python train.py --n_head=4 --qk_norm=false --init="uniform" --init_std_down=0.0 --lr_mult_up=1.27 --z_loss=1e-05
Each number is 128 + 32 x the weight over its row's rms, rounded and kept within 0 to 255. Layers, rows and columns count from 0. The size above them is the row's rms in percent of the matrix's.

# layer 3 MLP down (transposed), 576x224, rms 0.165, rows 1-10, columns 0-111
size [112 100 102  99 102  87  99 102  96 107]
[[181 129  81 129 120 111 113 119 110 120 133  96  77 163 134 132 173 122 113 134 157 135 149 122 204 110 157 160  91 139 124 148 126 138 141  61  88 103 137 122 105 142 128 180 112 113  91 141 185 153  93  87 116 116 165 172 170 136 141 137 100 111 146  82 115 136  83 118 101 160 102  95 127  87  98 182 108 106 130 115 154  87 149 115 128 157  75 116 181  89  88 145 112  65 145 140 163 151 154 122  77  88  89 109  88 167 187 100 145 104 128 195]
 [125 111 106 157 157 157 159 190 191 145 139 144 100 125 120 159 135 192 115 180  89 124 199 142 207 176 116  44 155 171 150 121 110 138 156 194 176 101 156 116 125 113 173 102 138 151 130  49 169 147 148 172 151 125 153  95 163 177 103 164 189 102 145 130 159 150 174 157 160 119 136 116 139 149  82 138 107  31 109 139 168 142 131  94 133 127 167  81 157 146 201 127 127 131 147 174 125 127  99 138 147 159 164 163 125 121 179 117 162 117 102 198]
 [154 121 151 116  98 174  77 110  82 181 105 141 211 172 155 116 120 149 122 198 168 192 127 171 108 160 132 120 188 127 104 182 126 127 102 189 115 115  94 102 124 151 129 110 177  71 131 124 135 164 145 145 183 152 139 113 194 113 109 146 122 128 198 106  90  63 135 127 154 186 107 156 132 157 132 165 113 128 110 140  62 100 132 149 161 133  72  77 124 177 168 189 124 149 139 179 123  65 149 110 108 124 128 145 102 158 159  93 163 110 142  98]
 [115 126 118 187  96 145 159 152  80 146 167 140 128 123 139 187 123 129 104  49 180  50 117 126 166 125 156 134 166 158 125 141 165  94  59  85 162 112 121 191 182 129 156 129 117 133 126  69 118 142  79 100 146 141 109  89 166  72 132 160 100 142 131 163 138 118 119 126 132 100 162  96 113 143  79 166 101 150  80 152 145 153 126  83 195 167  81 105 163  96 119 137  99 103 112 172 141 124 134 163 105  96  79 138 105 128 138 150 185  87 142 154]
 [169 184  93  97 151 114  85 110 180 125 172  74 102 155 222 102 112 122  89 107 172 106  72 111 122 182 133 160 137 107 129 194 120 108 156 108 157  92 179 164 148 174 156 126 172 163 140  64 128 162 160 141 102  78 125 169  54  96  31  82 131 159 121 126 139 142 100 111  92 179 151 117 138 103 121 102  77 119 118 139 157 149 140 140  81 100 198  85  94 124 135 130 174 155 159 180 119 132 119 110 207 161 109 134 107 119  95 119 168 179  61 156]
 [135  80 133  97 136 132 154 166  74 173 121  69  94  70 149 117  85 149  73 109  86 112 115 127  98 126  98  53  75 161 115 144 145 110 115 109 125 158 136 140 137  98 143 156 129  89 110 124  89 117 104 141 115  94 119 129  60 156 169 116 119 133  97 112  72 105  94 118 170 100 131 116 116 160 123  81 142 208 170 115 133 106 153 105 180 180  90 138 147 153 147 119  91 103 146  82  94 131  96 125 176 157 158 112 106  56 164 143 123 135 142 115]
 [169 144 133 160 112  86 119 143  96 141 110 108  92 125 132 167  94 131 128 115  99 153 152 104 137 168 187 139 142 113 211  99 169 159 108 126 181 153 118 122 118 121  75 109 131 158 142 154 128 144 165 111  88 188 174  86 131  88 115 111 145 107 170 191 140 128 175 146 146 162 138 107 129 170 143 121 170 127 108 124  86 140 100  94 184 157 106 143  90 118 199 163 167 115 173 128 102 155 139 138 180 158 171 137 126 124 174 150 154 191 143 102]
 [120  81 166 113 133 118 134 150 121 144 122 103 143 107 177 109 147 118 136 107 159  87 103  84 133  77 177 133 180 141 141 185 128 185 153 155  57 104 125  77 136 192 178 117  86 147 100  98  93 152  88 114 103 168 157 115 125 115 111 115 158 136 121  93  92 182 162  92 137  89 112 142 198 198 116 121 150 140 146  88 133  93  94 154  86 216  75 131 115 105  89 107  87 150 149  87 120 149 135 192 164 176 132 146 146 118 134 111 132  83 142  96]
 [158 146 146 111 100 132 160 138  62 142 126  56 147 137 175 128 138 120 187 118  95 102 121 134 141 166 124 146 103 123 134  66 135 147 150 141 103 120 158 177 118 127 138  95 180 183  81 162 173 115 141 125 132 148 164 122 111 139 124 143 180  74 114 199 143 104 100 100 131 114 138 103 145 115 172 136 131 133 137 141 173 135 152 144 162 158  86 108  96  80 155 147 175 109 153 129 148 134 145 132 155 145 113 117 168  78 159 121 176 122 123 138]
 [148  65 133  88 178 142 115 105  75  71 165  86 166 217 197  95 125 111 179 118 180  93 232 125 128 154 147 151 163 168 103 119 112 156 103 163 139 149 141 106 152 113 183 147  98  72 112 140 125 180 146 121  93 118 165 182 133 134 170  89 121 143 164 158  73 125 128 169 113 205 139 165 138 136 158 125 138  92 143  98 122 132 149 113  71 160  98  80 119 121 145 122 107  98 106 121 155 104 123  89 174 137  44  96 152 141 140  92 146 140 105 102]]
# layer 3 MLP gate, 576x224, rms 0.225, rows 2-11, columns 0-111
size [101 105 100 102  95 100 105  88 101 100]
[[ 90  85 108 190 102 166 104 137 236  61  84 108 119 115 155 187 134 149 120 100 120 135 113 136 103 104 105  80  80 101  75 175 150 165 127 126 134 149 182 167 104 131 144 179 110 121  51 111 138 119 152 130 152  84 152 119 149 120  96  70 143 129 138 133 162  70 133 146 148 126 105 155 116 150  96 169  97 170 123  86 101 157 154 101  75  54 165  89 102  91 141 152 156  86 105 137 134 122  92 148 134 166 135  93 127 114 146 158 165  99 101 145]
 [142  55 115 208 128 134  63  99 149 120 130  94  99 114 127 114  98 120 144 122 109 148 115 140 203  87 116 150 152 106 109 118 154  97 176 117 151 103 137 158 125 148 112 146 134 105 125 117 108 119 150 111 149 103 148 197 118  85 132 121 108 148  32 143 102 147  82 125 126 130 120  85 110 196 165 111 169 152 169 126 154 154 143  90 105 115 193 120 136 130 101 131 169 151 168 106 133 129 101 107 125 133 149 112 139  73 114 109  72 168 142  97]
 [145 172 159 149 111 113 142 106 170 187 181 135  61 110 128 150 114 138 102  98 119 107 187 130 106 107 134 163  91 106  87 158 161 115  93 154  98 160 135 143 156 186 162 124 120 168 160 136  91  79  83 126  99 153 135  67 163  61 151 105 177 102 131 146 104 129 127 194 110 136 136 101 144 101 147  90 139 156 155 134 118 142 150 145 125 132 117 129  94 145 110 119 164 106  91 139 131  97  79 144 104 106 167  88 151 177 124 130 124 148 112 164]
 [128 156 107 109 102 176 154 106  87 165 132  98 127 105 158 121 156 166 141 138 112 141 185 168  70 120 136 111 179 120 109 102  66 118 122  88 206  91 104 106 113 145 158  86 129  98  99  95 148  71  73  84  74 129  99 165 123 178 165 128 120 110 182  95 145 110 178 137 190  66 122  92 161 196 133 111 132  77 148 127 197 140 123 161 116 105 116 171 176 159  47 138 125 107 118 121 151 116 168 146 142 111 117  76  73 111 144 175 186 139 184 144]
 [171  62 122 164 121 122  52  78  67 125 123 133 146  90  51 114 145 117  91 126 151  95 207 110 129 149 163 140 150  68 159 146 149 147  82 145 158 138 114  65 163 152 137 152  43 119 110  88 114 132 107  59 181 104 121 161  98 142 176 178 106 160 136 135 145 156  83  76 128 168 128 130 147 135 179 151 102 123 132 171 109 125  91  96 165 112 124 140 107 124 159 118 145 104 108  76 162 121 181 137 119 106 141 181 169  82 117  51 113  27 117 110]
 [ 48 126 126 175 128  91 133  88 150  92 100 105  83 113 166 174 131 151 181 117 132 137 126 158 101 177 132 153 144 118 101 124 110 174 144 174 153 129 181 178 163 112 118 149 165 189  96  75 130 155 109 140 164  82 118 151 100 147 149 113 144  91 192 173 180 117 109  76 101 158 122  95 125 145 101 132  80  65 109 112 145 125 121  79  56 120 180 112 122 116  99  89 110  80  73 133 187 119 132 160 146 149 181 105 105 129 108 175 158 146 120 121]
 [100  92 150 148 141 125 181 133  93  86  93 147 105 160 111 140 155 120 115 131 197  63 127 184  91 133 105 157  92 167 157 162 136  57 132 182 159  96 101 117  82 150 135 139 112 139 157  86 182 129 100 129  77 169 157 129 169 103 102 104 116  46 137 130 100 157 178 119 141 149 119 203 136  97 121  56 184 102  93 143 100  90 194 125 145 161  60 157 144 238 127 101 107 117 165  86 100  61 137 106 155 117  92 143 102 188 128 150 123 170 152  86]
 [103  81 134  91 141 113  62  99 172 146 211 142  49 128 209 141  89 144  55 181 141  93 222 136 116  93 102 125 121 161 121 164 155 175 116 160 163 108 133 175  85 161 133 173 157 132  85 120 141  56 154 137 113 172 117 148  77 156  91  78 139  72 180 167 157 125 131 153 164 150 100 153  95 138 116 172  75 145  88  99  69  52 123  95 149 100  96 123 179 162 137 130 165 100 152 133 113 125 136 145 106 118 164 170 147 150 113  88 150  96 147 121]
 [ 97 143 154 147  76 160  84 156  84 107  78 105 166 177 134 126 136 144 150 146  98 157 125  86  86 122  76 234 135 153 121 102 125 151 172  92 152 184 103 155 166 111 166 139 131 141 112 153 157 176 136 113 120 144 134 154 141 153 126 146 118 137 143  58 103  96  96 143 126 101 105 114  96  94 146  57 181 142 135 157 139 102  99 135 104 144 141 105  46 115 101 126 136 117  46 108 166  87  64  92 170 135  97 148 133 180 128 101  89 145  89 123]
 [102 149 134 154 163 169 116 117 156 110 127  80 135 137 144  87 174 196 127 136 125 121 139 134 109 137  90 118 152 100  95  81 111 146 138 156  47 183 118  89 193 154 137 181 103  59 223 122  92 125 139  85 201 134 141 115  79 100 145 128 127  82 176 100  53 123 108 133 185 165 169  84 148 158 125 122 148 146 153  73 110 125 131 167  55 149  99 132 168 171 125 106 127 111 134 131  99 134 192 150 106 142  64 135 134 163 121  62 129 141 153  84]]
# layer 3 MLP up, 576x224, rms 0.222, rows 2-10, columns 0-111
size [ 99  96  99 102  96 102 109  94 103]
[[219 145 170 103 113  97 124 153 149 104 148  94 111 110  77 109 212 111 136 225 147 145  91 139 126 178 107 123 172 170 162 149 114 110 192 163 161 122 106 156 138 151 190 129 133 112 139 158 114  91 131 176 104 151 123 154 121 109  78 111 139 108 144 134 111 114  87 111 145 105 125 129 114 122 163 101 168 143 180 157 122 108 118 163 131 186 121 186  56 102 144 140 115 118  72 140  91 139  93  80 145 100  84 134 165 148 117 143 117  76 127 154]
 [136 140 149 156 134 113 198 138 140 179 146 143  97 192 164  73 150 168 208 139 178 127 110 175  84 134 113  88 115 218 133 140 128 195 148  94 129 113 102 121 149 126 152  96  70 102 161 129 123 118 142 183 164  92 119 184 139 134 121 115 106 138 156 101  94 116 128  86 115  95 182 153 142 122  99  85 148 124 144 139 123 140  90 131 169 150 164 133 125 124 120 149 139 157 107  93  90 138 121  85 108 169 116 107 100 162 116  73 103 129 125 178]
 [139 135 110 118 100 167 116  87  85 151 104 111 167  73 121 171 148 147  46 120 125 130 179 112 135 115 105 202 122 136 127 146 140 123  97 195 143 163 138 135 147 158  92 134 132 131 107 172 118 128 124 101 120 102 118 124 175 114 138 113 128  89 168 146 136 149  38 247  93  80 133  69 127 128 139  77 137 124 107 131  97 106 100 148 209 150  88 107 138 162  90 146 142 103  94 128  99 140  81  87  96 117 153 126 135 146 168 133 122  89 169 133]
 [ 95 126 146  79 161 129 144 104  75 142 153 171 145 107 175 139 136 156 148 151 155 137 109 114 116 143 174  80 160 116 135 121 111 139 160 176 104 183  79 128  69 137 144 106 129  51 118 160 164 154 153 125 192 129 146  73 124 159 129 116 217 138 136 177 109 172 150 137 108 159 130  86 112  97  85 178 166 138 124 140  78  78 151  91 141 147 125 113  64 119  94 108  92 133  66 151 121 151 114 105  86 113 107 109 119 137 132  96 180  99 175 138]
 [ 97  85 109 157  95 101  90 119 136  98 177 115  78 166 117 107 134 138  53 164 181 139 167 153 136 141 156 108 115 146 177 130 157  94 112 126  94 143 123 128 122  90 127 153 127  82 111  77  39 123 111 100 125 117 170 137 171 216 139 159  76 165 124 161 133  99 163 156 159 102 133  73 126 135 145 166 150 171 100 148  92 179  99 135  94  83 105 124 172 159 173  94 149  85  91  73 146 130 174 218 138 179  94 125 111  57 156  95 129  98 111 161]
 [174 110 175 181  99 125 155 137 102 132 171  66 126  98 138 118 116  95 136  98 122  90 121  90  93  89 126  89 151 160 179 103 156 137  83 113 178 159 117  86  94 175 119 128 120 153 129  78  79 126 114  77 143 175 154 116 138 174 152 152 114 115 144 148 163 124  71 190  53 157 128  74  78 108 162 188 171 137 150 122 132 134  67 134 131 108 117 118 167 200 130 165 175 171 111 141 162 108 114 139 100  92 120 158 138  88 121 112 146 141 125 123]
 [159 107 112 118 106  73  56 149 199 110 141 119 190 156 148 134 127 144 130 129  92 133  80 145  41 152 110 118 111 114 104 160  76 132 185 182  74 137  83 128  97 140 128 176  98  78 114  96 146 143 143  63 124 144 145 183 150 128  96 114  86 136 131 158 159 160  82 155 141 106 156 168  63 147  88 149 133 119 140 127  67  68 131 171 134 136 120 136 121 119 140 131 103 163  97 161  78 178 131 137 147 146 113 145 156 153 105 155 170 133 156 168]
 [ 68  75 154 125  97 157 187 101 171 135 104  95 133 130 150 115 120 131  83  85 132 114 120 150 173 168 231 121  91 153 148  97 120 161  72 115 128 101 186 162 135 126  53 129 117 147 185 145 115  97  91 101 133 150 131 127  78 117  96 117 174  76  88 136 103 144 164 109 152 121  91  87 141 167 132  94 124 121  85 112 117 138 153 157  96 156  66 135 128  91 101 124 174 135 121 103  83 119 104 164 184  93 116 124 146 127 159 171 142  95  83  81]
 [148 128 149 120  92 152 131 171 123 142 140  91 149  86 158  95  88 180 105 104 155  92 168 172  77  93  81  81 147 142  84  99 125  93 146 112 112 156 119 182  64 106 107 160 149  99 113 144  64 147 160 116 102 100 134 112  87 139 133 122  83 140 174 121 121 122 153 135 187 134 129 197 168 148 183 120 128 106 142 125 107 130 165  89  89 139 167 114 110 140 150 147 196  91  56 119 150 121 177 123  70  99 114 193 114 193 126  66  72 102 161 139]]